Each number is 128 + 24 x the weight over its row's rms, rounded and kept within 0 to 255. Layers, rows and columns count from 0. The size above them is the row's rms in percent of the matrix's.

# layer 5 MLP up, 256x96, rms 0.333, rows 192-255, columns 0-31
size [ 93 105 106  95  93 102  94  87 105 103  97  90 101 108 100 100 108 105 102  93 113  98  93  96 110 106  97  96 107  92 103 101  99  90  97  94  86 108 100  82  93 102  98  99 100  95 103 114  99 105 106 105  82 106  96 101  92  97  90  80 101  95  93 106]
[[130 103 125 119 148 126 114  90 153 115 103  92 116  87 161 117 118 139 128 169  91  97 132 162 148 116 135 128 111 157 118 134]
 [128 104 112 158 181 123 155  95 151 139  91 122  73 116 120 136 171 100 126 105 149 113 128 138 158 121 121  97 138  95 127 117]
 [135 197 168 122 119 154 115 166 132 131 147 107 117 142 160 179 112 162 146 147 102 106 106  95 154  90 108 130 113 133 181 107]
 [140 111 102 132 134 128 134  85  97 126 133 106 108 119 123  95  94 143 108 141 130 145 104 138 167 204 166 128 107 128 135 140]
 [178 147 119 128 116 112 123 110 111 193 110 131 134 109 156 139 126 147 128  89 137 115 135 124 155 120 145 125 153 106  56 166]
 [192 122 123  98 105 138 125 133 117 167 116 136 178 126 115  83 173 121 133  98 121 119 146  91 153 141 132 114 147  68 140 139]
 [117 158 161 143 159 135 115 130 138 134 131 154 131 146 116 101 102 178 129 104 120 107 137 125 150 139 121 115 106 103 175 135]
 [133  98 193 116  93 103 118 156 109 112 162 130 102 112 122 161  99 160 145 105 144 137 115 135 128  92 157 134 156 110 142 133]
 [113 104 125 138 127 130 122 125 114 121 128 185  85 114  96 150 138  91 130 135 137 122 120  94 113  98 118 149  92 126 104 138]
 [149 111 124  95 141 135 133 159 138 143  72  93 142 148 132 154 148 133 115  94 118 107 109  88 129 136 156 126 165 151 151 144]
 [121 113 118 125 150 170 121 135 124 107 137 128 129 151 105 158 151  69 151 157 160 101 132 140  87 123 102 132 109 134 121  84]
 [126 151 108  95  96 149 118  97 144  94 134 128 145  65 139 162 117 136 175 136 116 102 157 136 116 100 118 148 118 143 124 143]
 [148 154 166 141 110 133  98 131 112 154  91 118 155 153 169 130 165  99 159 153 120 143 130 138 185 118 122 154 124  88 149 144]
 [123 143 158 164 139  91 121 119 102 116 133 167  76 120 119  96 102 129 132 133  88 149  99 160  80 155  98 153 176 118 140 159]
 [122 132 126 147 122 107  84 117 117 138  87 117 135 137 129 149 101 114 111 115 152 146 149 140 137 143 123 154 125 146 134 156]
 [146  87 101 167 113 166 157 106 140  84 109 179 110 120 142 114  95 108 128 128 127 112 110 167 121 106 146 158 119 158 123 127]
 [124 133 138 114 133 106 138 132 112 142 133 182 138 128 131 159 101 139  95 141 148 106 106 159 137 138 112 175 125  85 135 136]
 [135 113 141 127 133 129 115 126 161 164 164 125 136 154 121 160 102 121 149 120 128 100 159 107 159 145 142 143 143 178 133 111]
 [126 142 145  57 135 170 105 127  80  86 115 142 149 182  92 113 146 114 136 104 100 127 120 159  83 130  89 135 161 123 111 129]
 [148 145 119  87 107 153 159 129 129 116  96  89 123 101 149 180 106  84 139 139 110 165 135 160 121 146 156 155 141 150 160 152]
 [145  97 123 124 147  81 100 139 122 117  98 169 156  87 132 152 126 116 161 140 131 148 133 146 124 144 177  79 103  95 112 121]
 [144 165 138 177 103 145 142 138 167  99 132  94 120 159 185 129 155 131 123 124 159 129 119 112 123 162 125 135 156 136 149 152]
 [103 136 126 122 124 114 122  75 145 110 168 126 133 141 126 109 129  86 148 123 110 116 154 146 123 126 141 154 143 151 103  92]
 [169 138 146 131 159  97  82 141 201 114 167 111 114 146 109  99 133 146 104 140 147 160 106 146  76 143 143 136 126 113 133 119]
 [163 141 100 163 130  77  98 102 152 101  99 130 163 136 141 156 132 127 115  79 147 152 129 121 134 130 110 124 110 128  92 140]
 [117 142 157 101 117 131 123 123 128 144 138 121 119 117 120 110 118 131 129 149 113 137 118 119 112 111  90  72 139 121 105 126]
 [150 118 120  70 117 181 114 135 132 141 137  78 112 125 113 149 186 115 146 148 153 170 114 143 122 107 115 122 122  96 122 138]
 [104  80 125  86 118 108 135 116 147  70 125 160 127 120 115 157 148 149 153 161 137 129 117 127 117 123 136  81 104 140 134  94]
 [121 141 156 134  99 133 117  99 137  88 109 128 109 167  63  74 101 132 138 156 120 140 144 135 138 124 157 167 114 132 127  88]
 [109 136 151 159 104  98 140 133 107 126 140 184  78 105 139 117 102 132  90 175 115 156 118 103 118 150 140 148 147 141 133 151]
 [140 110 115 110 179 179 119 127 118 139 137 127 106 145 129 148 121 108  96 128 156 134 111 147 124 123 148 156 180 176 121 138]
 [113 154 119 123 138 126 127 116 112 113 110 132 122 133 120  59 100 131 120 129 135 150 129 145 123 130 152 136 117 145 166  78]
 [ 93 149 146 134 135 122 162 112 104 136 107 109 136 137  96 157 154 154 136 115 123  76 146 135 143 162 169 122  99 105 120 134]
 [143 118 179 100 123 107 144 171 141 149 155  67 127 139 107 124 177 131 145 132 132 138 112 136 136 136  89 102 172 155 143  99]
 [145 133 102 151 147  93 132 133 123 104 121 111 125 131 156 103  89 133  79 126 155 126 154  48 132 123 128 105 156 127 136 124]
 [108  70 116 144 145 139  85 129  82 127 107 105 111 111  88 123 145 126 122 154 111  86 105 108 121 129 123 104 103 125 137  87]
 [131 116 128 123 116 151 126 112 116 139 109 132 107 105 157 155 126 115 157 110 112 151 119 169 129  77 131 135 100 127 127 129]
 [135 151 127 127 162 162 139 157 131 131 143  66 125 133  99 115  97 170 144 149  84 115 155 157 134  98 137  80 144 151 147 129]
 [115 149 125 161 120 121 130  92 113  76  86 130 132 121  67 122 138  89 109 119 119 156 176 138 151 125 120  84 121  92 134 132]
 [117 150 108 148 127 111 136 130 197 117 109 108 119 106 122  90 146 133 114 132 114 140 146 130 154 136 145 144 127  92 166  85]
 [103 114 100 113 115 170 102 111 153 108 108 117 155 133 124 115 181 125 150 128 151 148 126 134 118 137 166 106  75 154 137 148]
 [136 164 137 173 149 129  89 152 130  70 161 136  58  96 143 129 143 136 123 118 110 148 123 120 159  90 137 157 147 166 131 144]
 [114 158 112 146 157 102 105 149 100 125 114 129 123 152 121 131 129 106 102 142 144 150 145 163 100 158 126 158 163 100 108 108]
 [101 158 154 144 172 144 116 143 110 100 140 119  87 158 139 169 120 125 135 127 118 102 125  88  89 145 120 111 109 176 129 164]
 [141 102 103 128 117 127 130 144 143 140 120 153 137  82 151  91 121 156 149 144 137 167  89 119 101 116 118 107 129 158 129 117]
 [142 134 172 131 137 151 137  99 108  82 130 124 122 196 120 142 110 137 153 129  95 155 107 159  62 131 132 121 125 138 117 124]
 [111 128 146 123 159 152 131 160 114 152 108 117 129 166  86 121 116 159 143 128 117 170 119  94 121 154 127 170 135  70 101 163]
 [113  51  95 126  74 121 142 129 167 116 111 134  88 126 142 141 175 138 143  89 143 145 165  96 142 122 152 121 123 163 117 120]
 [127 150 150 106 130 143 135 125 138 113 137 151 137 133 123 139 120 144 105 128 104 142 122 156 104 158 120 141  84 116 149 113]
 [147 174 169 129 128 145 166 109 159  99 117 108  73 129 182 145 152 115 118  89 109 109 137 136 150 112 154 155 141 148 138 153]
 [156 174 134 117 118 112 110 141 128 181 152 161  83 182 131  78 110 132 136  97 139 125 133 115 138 111 109 136 100 149  87 121]
 [106 137 152 135 141 164  88 133 131 147 113 174 131 156 131 131 123 124 126 140 113 192 120 164 154 122 107 105  91 155  91 132]
 [106 121 106 146 143  95  95 123 125 146 136 151 110 180  96  88  70 155 116 108 132 145 117 113  90 117 128 114 176 142 140  97]
 [139 142 120 140 141 190 106  98 118 102 171 148 109 139 118  81 133 124 120 110 116 119 130 134 147 117 154 100 110 152 109 180]
 [121  87 151 141 144 134 124 113 157  98 137 164  79 127  62 153 142 166 192 131 137 113 146 130 115 121 126 111 101  96 150 136]
 [187 144 163  95 101 141 120 167 145 145 119 136 171 146 124  70 134 155 131 104 154  76 162  88 131 100  94 116 151 121 123 161]
 [ 88 153  99 112 136 159  97  93 176 125 133 150 132  88  94 157 160 121 123 102 101 133 140 151 149 138 104 117 139 157 159 145]
 [ 90 124  99 117 133 150  99 126 156 170  89 133 120 159  89 118 102  99 138 132 126 143 114 168 136 113 143  93 110 131 129 136]
 [177 177 128  86 159 102 150 144 106 118 133 138 133 155  84  77 145 141 157 179 129 135 145 150 136 129 113 158 129 122 130 132]
 [133 151 123 148  94 147 152 113 104 148  96 114 141  90 116 148 166 196 126  84 139 149 116 100 126 116  91 133 143 113 158 163]
 [122 100 143 142 153 109 164 110 116 123 119 130 142 152 117  92 130 112 161 109 150 138 140 138 172 141  98 129 150  98 131 135]
 [121 122 137 139 131 132  99 141 138 138 147 141  73 111 111 123 105 134 160 124 112 145  68 122 103 122 101 167 158 165 152 134]
 [103 176 113 138  93 127 105 153 135 131 139 143 105 141 111 164 115 145 141 176 112 124 105 156 112 172 163 160 169 120 141 126]
 [109 114 148  99 142 150 157 138 151 161 130  82 144 142  96  99 105 143 104 153 136 149 165 122 153 105  90 120 120 153 145  96]]
# layer 5 MLP down (transposed), 256x96, rms 0.184, rows 192-255, columns 0-31
size [ 96 103 114  92  98 102  89  88 107  97  94  95 104  98 102  99 112 107  99  91 102 105  95  90 113 108 100  94 106  95  97 100 102  94  93  98  93 104  93  90  92  96  96 104  99  90 101 105  98 110 110 104  93 111  91 105  92 107  95  87  94  97 101 107]
[[132 113 124 114 143 141 129 154 158 122  99 161 153 107 131 152 106 171 170 114 143 142 101 161 122 160 154 121 154 146 159 106]
 [ 87 120 131 139 150 146 158 110 140 151 136 108 105 111 132 101 115  89 146 108 112  77 159 162  88 111 153 132 139 120 163 148]
 [152 103 122 130  81 135  67 180  95 143 145 152 138 145 115 127  97 101 157 117  95 146 109 136  75 132 126 148 138 109  99 126]
 [138 144 145 130 125 111 115 181 113 163 139 131 186 161 106 157 132 126  95 144 101 134 131 114 143 149 135 146 131 133 128 119]
 [ 93 148 106 112 145 114 108  87 121 111 166 116 147 116 141 173 147 123 130  93 118 158 105 119 143 163 139 105 142 164 127 144]
 [117 128 183 127 129 122 101 179 130 132 124 107  48 135  90 168 174 120 136 126 124 128 135 126 134 133 161 140 102 152 103 154]
 [125  80 147 115 135  91 155 153 128 102  74 152 115 165 148  43  85 102 132 150 146 131 131 142 123  57 144 112  92 139 138 137]
 [119 120 101 147 137 168 117 106  99 124 104 137 107 139 118 109 177 107 112 107 131 104 129 153 134 178 135 107 121 130  92 112]
 [153 135 110 156 154 138 126  99 124 144 105 131 121  95 148 139 149 118 151 143 147 143  98 102 139  96 153 146  97 166 122 106]
 [142  96 180 167 146 137 121 101 142 118  99 151  98 115 128 151 130  30 138 135 135 103 114 156 141 148 122 134 120 153 142 111]
 [147 149 139 131  98 121 131 137 136 155 145 139  92  97 129  88 108 154 140 164 139 159 113 148 118 132 124 124 128 140 102 136]
 [107 136 120 143 147 134 117 105 158 172  98 163  91 148 126 120 130 161 108  95  90 155 111  82 101  79 135 115 135 147 149  82]
 [156 138 121 158 125 156  69 145 106 103 117 128  85 136 133 126 166 147 107 109 155  85 163 151 132 132 135 111 154 132 151 130]
 [134 180 105 130  95 137 100 151 124 127  85 140 127 167 104  93 156 101 142 108 154 143 151 131 132 101 112 154 161 116 160 132]
 [138 132 126 145 151 129  79 162 136  75 172  93 150  83 114 111 102 119 123 149  82 140 128 140 139 150 110 111 108  88 118 126]
 [170  93 152 175 109 163 171 186  96  95 122 121 131 112 132 124  85 125 106 109 114  49 146 127 122 119 140 121 103 141 138 128]
 [122 145 134 147 124 174  94 110  95 115 132 139  89 102 107 145  89 112  81 167 137 132  90 105 150 139 165 128 152 111 146  96]
 [106 148 135 146 105  63 148 148 149 146 136 133 190 141 101 161 146 158 119 123 173 141 132 125 106 102 146  94 138 178 112 101]
 [120  73 149 102 161 145 166 149 118 161 110 100 112 124 134 150 111 128 117 165 103 152 133 133 130 176 159 119 149 107 181  89]
 [149 117 130 154 106 124 122 151 176 137 118 136 109 178  96 129 117 117 132  89 115 127 110 126  92  98 105  93 110 160 157 159]
 [164 149 118 143 150 135 153 111 151  99 114  81  99  73  84 163 116 122  90 130 110 167 149 134 105 111 116 161 120 118 151 140]
 [118 115 134 127 132 149 123 177 156 130 122 141 118 174 153 136 164  73 152 160 145 164 169 116 128 136 104 123 167 106 121 133]
 [177 112 160 134 152 164 162 161 144 146 104 145 152 126 119 142 120 104 111 114 104 109 142 140 131 136 143 104 134  76 100 169]
 [122 100 143 133 143 116 156 158  89 127 106 155 110 107 173 118 143  71 144 103  75 112 145 124 142 185 101 120 110 161 111 151]
 [143 110 126 111 104 107  84  99 151 104 177 123 120 123  83 177 124  94 134 128 107 108  95 103 118 123 117 112 147 116 104 112]
 [ 95 145 131 100 112 117 113 119 150 111 138 112  90 155 160 155 172 142  92 116 136 129  86 140 124  84 121 120 104 128 105 125]
 [141  90 150 119 122 135 112 132 131 152 107 104 120 148 133 116  87  82 118 126 152  88 196 122 150 143 113 107 181  78 112 135]
 [126 162 103 125 146 105 131 100 100 126 191 118 154 131  97 182 115 173 150 143 136 175 137 179 115 104 109 134 135 137 121 102]
 [138  88 135  70 153 131 110 107 111  99 105 132 125 136 117 146 156 114 141 118 137 140 121 149  94 204 126 121  85 105 159 133]
 [156 128 127 148 118 120  95 135  56 135 107 125 159  93 142 124 119 115 164  83 167 123 137  95 133 135 103  87  72 131 142 102]
 [138 139  87  69 100 118 139 121 116 138 135 102 123 131 118 127 141 172  96 149 158 142 145  83 180 121 144 106 148  97 141 122]
 [120 133 164 131 119 144 156 107 137 147 136 119 153 157 117 122 148 129 162 118 121 167 128 116 117  67 119 123 144 102  66 124]
 [131 117 128 184 155 148 117 136  82 138 145 133 141  94 112 124 170 125  95 178 140 151 160 112 116  73  89 101 150 123 128 116]
 [124 160 136 110 124 119 145 171  90 155 118 165 167 126  88 109  99 121 113 119 143 113  85 130 130 142 111  70 165 113 120 125]
 [138 104 118 128 102 111 112 162 120 107 168 156 180 131 126  92 153 122 126 157 114 147  98 115 102  85 117  77 115 154 116 121]
 [129 108  87 102 106 105 138 141 116 112 111 140 141 103 120  84 110 108 130 128 118 130 100 139 151 129 139 158 169  86 124 151]
 [118 127 152 102 171 170 113 149 156 146 121 153 123 140 122 168 113 131 115 142 148  59 129 107 137 119 113 114 114 142 158 151]
 [162 124 111 109 123 134 123 146 122 102 115 129 112 106 155  75 129 131 184 116 136 149 150 154 139 120 123 113 108 153 136 102]
 [158 108 152 144 194 115 112 183 110 132 125 135 138 126 151 144 108 198 145 148 117 100 101 167 124 158 140 130 103 164 106 119]
 [148 100 125 151 131 127 156 104 134 138 150  87  79  97 128  92 145  76 124 107 137 108 141 162 131 136 166 135 137 142 129 135]
 [137 113 141 154  71 115 154 127 176 101 121 143 124 117 133 115 101  89  69 143 120 128 128  98 159 121 101 116 124  96 160 109]
 [138 115 119 100 156 129 127 133 149 182 106 104 160 171 120 145 131 143 124 116 139 127 141 140 102 175  87  95 180 106 156 140]
 [ 96 151  89 114 130 132 156 121 131 119 137 111 139  90 142 147 108 144 131 182 122 109  82 133 120 129 154 124 141 127 187 100]
 [138 163 116 150 159 118 124  75  89 101 115 137 116 117 115 140 158 169 126 149 102 105 124 114 123 143 166 146 170 149  94 103]
 [112 143 144 146 116 104 119  76 157 109 163 144 111  93 154 112 133 137 107  88 134  96 119 141 170 160 154 150 120 107 130 154]
 [121 108 103 143  78 127 152 121 106  84 106 153 159 112  96  84 121 202 141 156 151 118 103 123 111  71 119 118 117 128 106 155]
 [100 125  98 128 112 108 121 138 132 143 134 111 105 132 128 118  94  71 198 159 139 120 123  88  87 159 119 126 145  66 135 111]
 [130 168 129 121 131 132 119  93 155 116 165 120 134 137 124 131 129  95 144 123 146 126 138 147 134 100 155 120 154 144 104 174]
 [169  74 103 118 128 126 166 112 108 138 130 104 151 109 154 161 120 142 135 166 116 130 150 111 148 111 124 133 111 115  91 118]
 [107 145 156 116 130 113 167 108 143 129 115 130 150 133 154 144 150 108 149 162 112 120  96  94 163 122 139 112 167 197 128 157]
 [ 87 142 155 139 136 133  97 143  98  72 172 107 131 157 154 128 104 113  93 143 134 147 107  97 137 196 110 107 123 116 103 115]
 [136 145 147  94 116 107 138  97 128 168 110 153 144 183 133 128 128 113 135  95 141 148 110 148 111 140 144 122 138 115 121  96]
 [136 124 134 109 152 144 130 161 130 137 147 174 153 173 142 146 133 152 143 134 115 141 147 118 126 169 118  73 105 110 130 137]
 [ 86 131 174 127 122 125 116 148 177 117 152 133 123 139 123 123 113 120 140  74 142 122 136  78 137 171  78  97 107 140 132 103]
 [128 152 111 121 126  93 137  96 120 129 149 162 164 125  97 133 156 120 100 162 119 147 125 143 108 134 130 121 130 105 165 119]
 [144 110 152 127 169  98 148 116 142 166 175 143 157 101 116 159 134 154 125 143  99 118 143 134 117 148 137 161 141 124 113 105]
 [140 103 149 156 133 143 145 183 108 138 145 126 145 101 106 143 138 169 122 145 150 126 155 171 163 153 168 105 131 123 138  75]
 [ 99 146 133 109 136 159 174 125 122 148 122  99 120 158  91 150 107 117 119 125 129 112 136 111 103 139 102  46 114  94 124 114]
 [129  95  88 142 129  94 103 136 138 144 138 181 144 114 111 160 143 158 157 128 131  80 138 121 129 103 124 130 102 139  84 177]
 [132  76 109 119 117 163 118 138 122 126 124 141 140 117 146 117 134 178  97 157 133 139 108  92 134 104 120 110 132 134 160 100]
 [137 127 128 140 127 137 110  89  93 135 146  66 154 130 154 124 168 167 146 131 108 124 116 155 144 106 130 110 121 130 113 127]
 [111 135 143 187 120  80 125 145 115 126 169 111 145 155 131 163  99 147 126 158  96  93 106 124 152 107 164 132  96 117 148 168]
 [104 137 141 145 122 120 101 152 150 116 113 109 101 114 116 116 107 112 118 129 127  74 117 135 167 109 123 117 163  85  96 144]
 [102 144 129 113  88 142 152  87 129 117 130 131 159 105 141 135  97  82 123 119 122 170 106 117 150  83 103 107 106 116 136 158]]
# layer 5 MLP gate, 256x96, rms 0.318, rows 193-255, columns 0-31
size [ 98  99  99 105 111  91  80  98 105  96 104  99 108  97 101 104  94 104  92  96 104 102  97 110  98  96  97 101  89 100 106 110  91  89  98  93 107  98  84  98 102 105 101  97  92 104 104 105 104 101  98  74 110  97 102  96 110 101  91 110  96  95 108]
[[145 109 110 167 110 127 134  93 117 153 136 148  84  69 118 133 187 139 122 150 177 148 138 116 148 116 123 125 136 111  92 103]
 [140 123 146  57 141 113 126 127  91 115 135 118  89  96 130 147 114  93 132 174 121  85  88 109 109  95 143 109 127 141 134 141]
 [165 149  90 148  74 101  83 103 143 101 108 129 133 146 145 159 105 116 174 122 120 133 175 174 132 120 137  97  93 109 147 141]
 [158 103  79 107 136 126 136 127  72 146 138 148 103  89 131 144 123  90 137 160 136 139 125 141  80  82 148 156  90 136 150  79]
 [163 107 167  96 132 150 123 104 134  75 136 184 125 103 130 167 133 115 128 133 120 145 111 160 114 136 106 137 103 143 136 135]
 [113 133 147 119 112 137 117  94 152 155 170 106 135  97  86 127 148 143 145 160 114 120 118 114  61 144 120 112 134 109 115 128]
 [146 141 147 118 157  95  99 104 145 132 174 134 104 146 136 143 111 140 125 141 145 145 111 111 161 138 117 194 134 111 192 152]
 [146 149  83  88 152 112 150 132 130 139  92 125 111 104 131 135 163  90 157 138 157 102 138 144 150  90 137  77  61 147 105 142]
 [ 74 153  90  80 105 146 135 177 112 184  77 123 168 132 128 133 103 157 101 132 146 123 142 115 139 109 171 111 121 154 122 130]
 [149 157 154 152  79  98 123 107  86 103 110 141  97 118 125 133 105 125 146 100 110 172 119 139 133 124  97 114 110 159 146 129]
 [116 155 142 154 151 144  93 131 165 199 115 169 105 146  89 134 118 154 129 111 124 129  81 112 110 151 142 111 143 131 122 139]
 [144 132  89 111 140 161 146 124 107 164  87 138 122 151 101  69 123 128 119 161 134 129 167 155 135 139 119 132 150 112 125 128]
 [158 129  91  97 156 147 167 117 153 126 118  76 160 135 111 138  99 173 142 150 116  97 118 157 147 133 109  73 110 113 104 118]
 [139 119 158  91 122 145 131 133 156 141 137 123 126 144 101 114 100 181 132 169  93 151 105 146 127  99 146 132 119 107 129 150]
 [130 140  96 116 142 134 145 126  84 119 136 149 150 108 116 132 177 117 167 110 100 127  75 113 135 117 124 138  79 118 126 158]
 [126 139 137 102 137  95 114 133 157 126 137 117 129 137 118 111 149 152 132 108 134 123 163 148 151 111 149  94 172 146 126 127]
 [156 146 129 126 139 121 144 144  95  90 144 125 145  86 115 148 159 135 118 179  81 133 147 155 150 130 138 123 106 103 151 146]
 [ 97 133 125 112 151 117 116 102 119 136  90 120 121 111 138 134 123 129  82 145 134 104 143 100 119  70 145 154  72 150  69 126]
 [ 91 118 154  84 126 140 120 118 151  59  89 126  76 103 142 124 123 126 114 158 152 136 125 168 165 124 128 155 115 125 149 173]
 [131 137  92 127  99 108 134 111 118  59 140  75  94 163 118 130 150 139 135 116 145 122 128 155 125 118 161 195 108 138 134 130]
 [178 172 157  92 133 103  85 133 103 153 122 151 138 150 122  82 133 132 128 154 126  75 109 156 143  98 152 162 127 122 142 177]
 [125 125 141  89 113 124 104  91 187 115 145  85 126 138 155 124 137 104 108 144 162 108 137 140 116 135 124 130 160 165 117 118]
 [136 164 163 134  97 128  98 114 133 136 134  73 136 139 127  81  80  94  96 123 139 112 146 122  93 139 137 116 164 136 111 108]
 [132 134 140 110 134 170 117 158 131 168 127 170 145 148 117 126 154  75 162 125 142  91 116 136  85 120 108 136 140 126 117 165]
 [114  98 107  85 153 135 106 118  93 104 134 112 119 161 116 134 146 143 116 159 138 102 126 123 133  98 111 184 127 130  85 120]
 [ 94 151 109 121 133 148 101 142 115 126 136 101  97 157 120 142 142 124 120 137 174 113 167 124 103 128 175 184 150 114 175 136]
 [149 141 141  86 147 142 162 134 147 152 108 131 137  99 112 150 135 133  89 141 160 170 133  57 150 120 125 125 106 155 116 122]
 [ 95 158 106 144 130  78 177 130 165 128 105 127 124 118 166 136 146 122 100 116 143 130  87 102 103 115 150 118 135  83 165 106]
 [130 131 109 119 169 137 141 138 110 162  95 127 123  80  99 108 136 148 132 106 143 129 101 106 126 154 133 120 163 145 108 148]
 [ 82 129 129 116 116 101 115 109 133 118 165 112 118 128 112 135 129 120 110 167 119 131 157 151  88 102  84 130 144  94 126  97]
 [141  97 128 103  92 106 124 189  94 121 158 128 126 133 165 177  92 151 130 132 115 163  77  96 110  98 113 152 166 120 113 135]
 [ 83 124  99 146 167 126 140 127 111 154  90 125 126 118 119  91 200 132 118 141 143 108 134 124  81 137 139 129 145 136 147 100]
 [150 124 133 103 120 115 145 113 163  90 169  24 109 138 131 148  87  76 132 144 151 118 141 130  96 160 132 107 117 149 130 131]
 [121 143 156 145 173 129 127  91  92 130  66 113  67 130 155 145 153 136 137 113 144 115  96 174 118 163 108 130 126 148 128 118]
 [142 128 107  99 118 143  94 103 144 139 115 132 129 136 165 150 140 124 139 112 109 118 127 132 121 111 130 156 167 128 136 135]
 [152 142 142 104 116 158 112 155 135 170 106 116 137 152 133 140 130 117 117 140 148 151 125 162 104  79 118 149 124 136 156 171]
 [159 150 108 101  49  85  99 130 139  90 128 132 174 173 121 135 118  90 123 134 132  96 114  98  86 111 103 195 126 127 117 159]
 [155 128 166 118 112 138 177 155 132  99  77 125  99 169 132 141 125 132 136 119  86  95 144 122 103 133 105 103 112 127 109 131]
 [159 150 152 123 141 140 142  89 117 131 173 126 121  93 140 168 111  96 135 134 150 111 154 119  93 149 154 129 128 129 120 182]
 [119 134 121 163 117 113 143 117 122  70 115 116 131 143 152 134 155 133 120 122 110  78 132 106 146 141 125 105  94 157 160 125]
 [123 120 189  97 103 167 148 101 126 172 123 117 151 114 138  93 199 120 169 106 151 119 106 145  80 126 135 130 154 155 127 121]
 [168 163 107 141  92 127  69  96 114 123 177 150 129 137 130 100 134  91  93 134 138 167 133 120 121 131 104 136  86  70 139 186]
 [186 106 132 106  61 171 152 107 110 118 135 119 146 106 127 116 156 119 118 109 154 122 124 146 123 132 107  87 152  91 143 188]
 [119 180 166 113 133 171 168 140 144 122 126 102 129 158 124 128 136 127 125 129  95  79 153 153 108 133 111 156  98  93 149 174]
 [124 121 119 167 173 118 130  94 127 127 180 142 130 120 133 206 113 128 161 109  99 113 132 161  81 119  96 148 133 133 100 139]
 [108 117  92 173 125 120 102 141 117 135 143 129 146 114 117 108 116 149 139 138 116 160 141 138 127 165 158  78 116 117 152 154]
 [123 127 115  93 129 129  74 181 169 106 106 130 122 107 134  91 145 157 121  97 152 105 158 133 115  70  86  58 116 107 120 152]
 [128 143 145 154 157 152 131 152 126 141 156 154  88 168 131 136 118 170 103 129 155 150 130 136 119 111 147 105 152 138 109 102]
 [119 115 120 159 134 131 141 139 146 120 124 176 101 107 150 117 158 182 141 125  98 175 115 183 157 113 128 106 125 104 123 147]
 [ 98 147 105 123 162 138 140 137 118 104 139 126  90 124 144 119 115 132 108 113  99 124 107 119  84 109 143 151 113 131 167 133]
 [129 169 154 137 134 105 147  70 101 121 122 129 158 115 149 111 108 178 141 145 178 116 155 142 122  79 111 186 118 131 126 136]
 [132 120  98 138 133 120  79 113 133 112 105 167 134 145 137 118  95 111 133 118 110 152 165 112  84 121 121 121 134 114 144 140]
 [109 108 149 124 152 130 147 126 154 110 105 125 128 125 119 105 162  94 119 139 127  99 135 159 146 153 129 124 166 112 120 122]
 [130 120 151 107 112 146 139 105 114 110 106 114 115 129 124 141 129 137 144 103 147  79 106  93  94 109 170 142 134  98 142  85]
 [111 153 135 120 145 124  99 128 146 146  93 125 104 124 163 120 105 139 109 130 118 138 115 164 153 108 130 117 150 159 101 147]
 [108 158 131 103 165 108  93 135  84 127 123 122 116 114 123 141 148 112 141 167 160 120  89  80  95 157 115 133 130 120 121 156]
 [131  94 115 131 116 100 178 128 106 124  82 129 124 142  73 136 132  75 116 151 145 140 130 139 140 114 112 114 124 121 108  80]
 [149 140 102 110 116 124 138 172 128  83 141 118 148 171 141 159 145 129 136 126 160 128 122 168 124 111 151 149  94 148 132 129]
 [108 142 100 101 133 109 130 170 130 160 110 147 154  94 148 142 101 161 115 109 114 117  95  89 125 129  92 140 131 119 111 154]
 [125 114 111 119 105  86 116 126 149 123 135 142 141  93 156 104 135 118 122 124 132 200 116 121 142 144 158  91  91 103 151 120]
 [136 104 124 115  90 156 100  94 135 124 131 137 140 120 128 137  90 118 153  70 116 129 124  90 140 139 160 100 135  91  83 160]
 [146  98  99 103 143 149 124  86 144  97 136 114 141 149 119 151 129 100 125 165 119 167 105 111 129 127 138 149 113 163 130  98]
 [ 99 130 141  99 128 115 113 144 110 125 115  96 107  95 120 101 120 169 128 168 118 127 155 119 117 158 131 100 124 146 124 138]]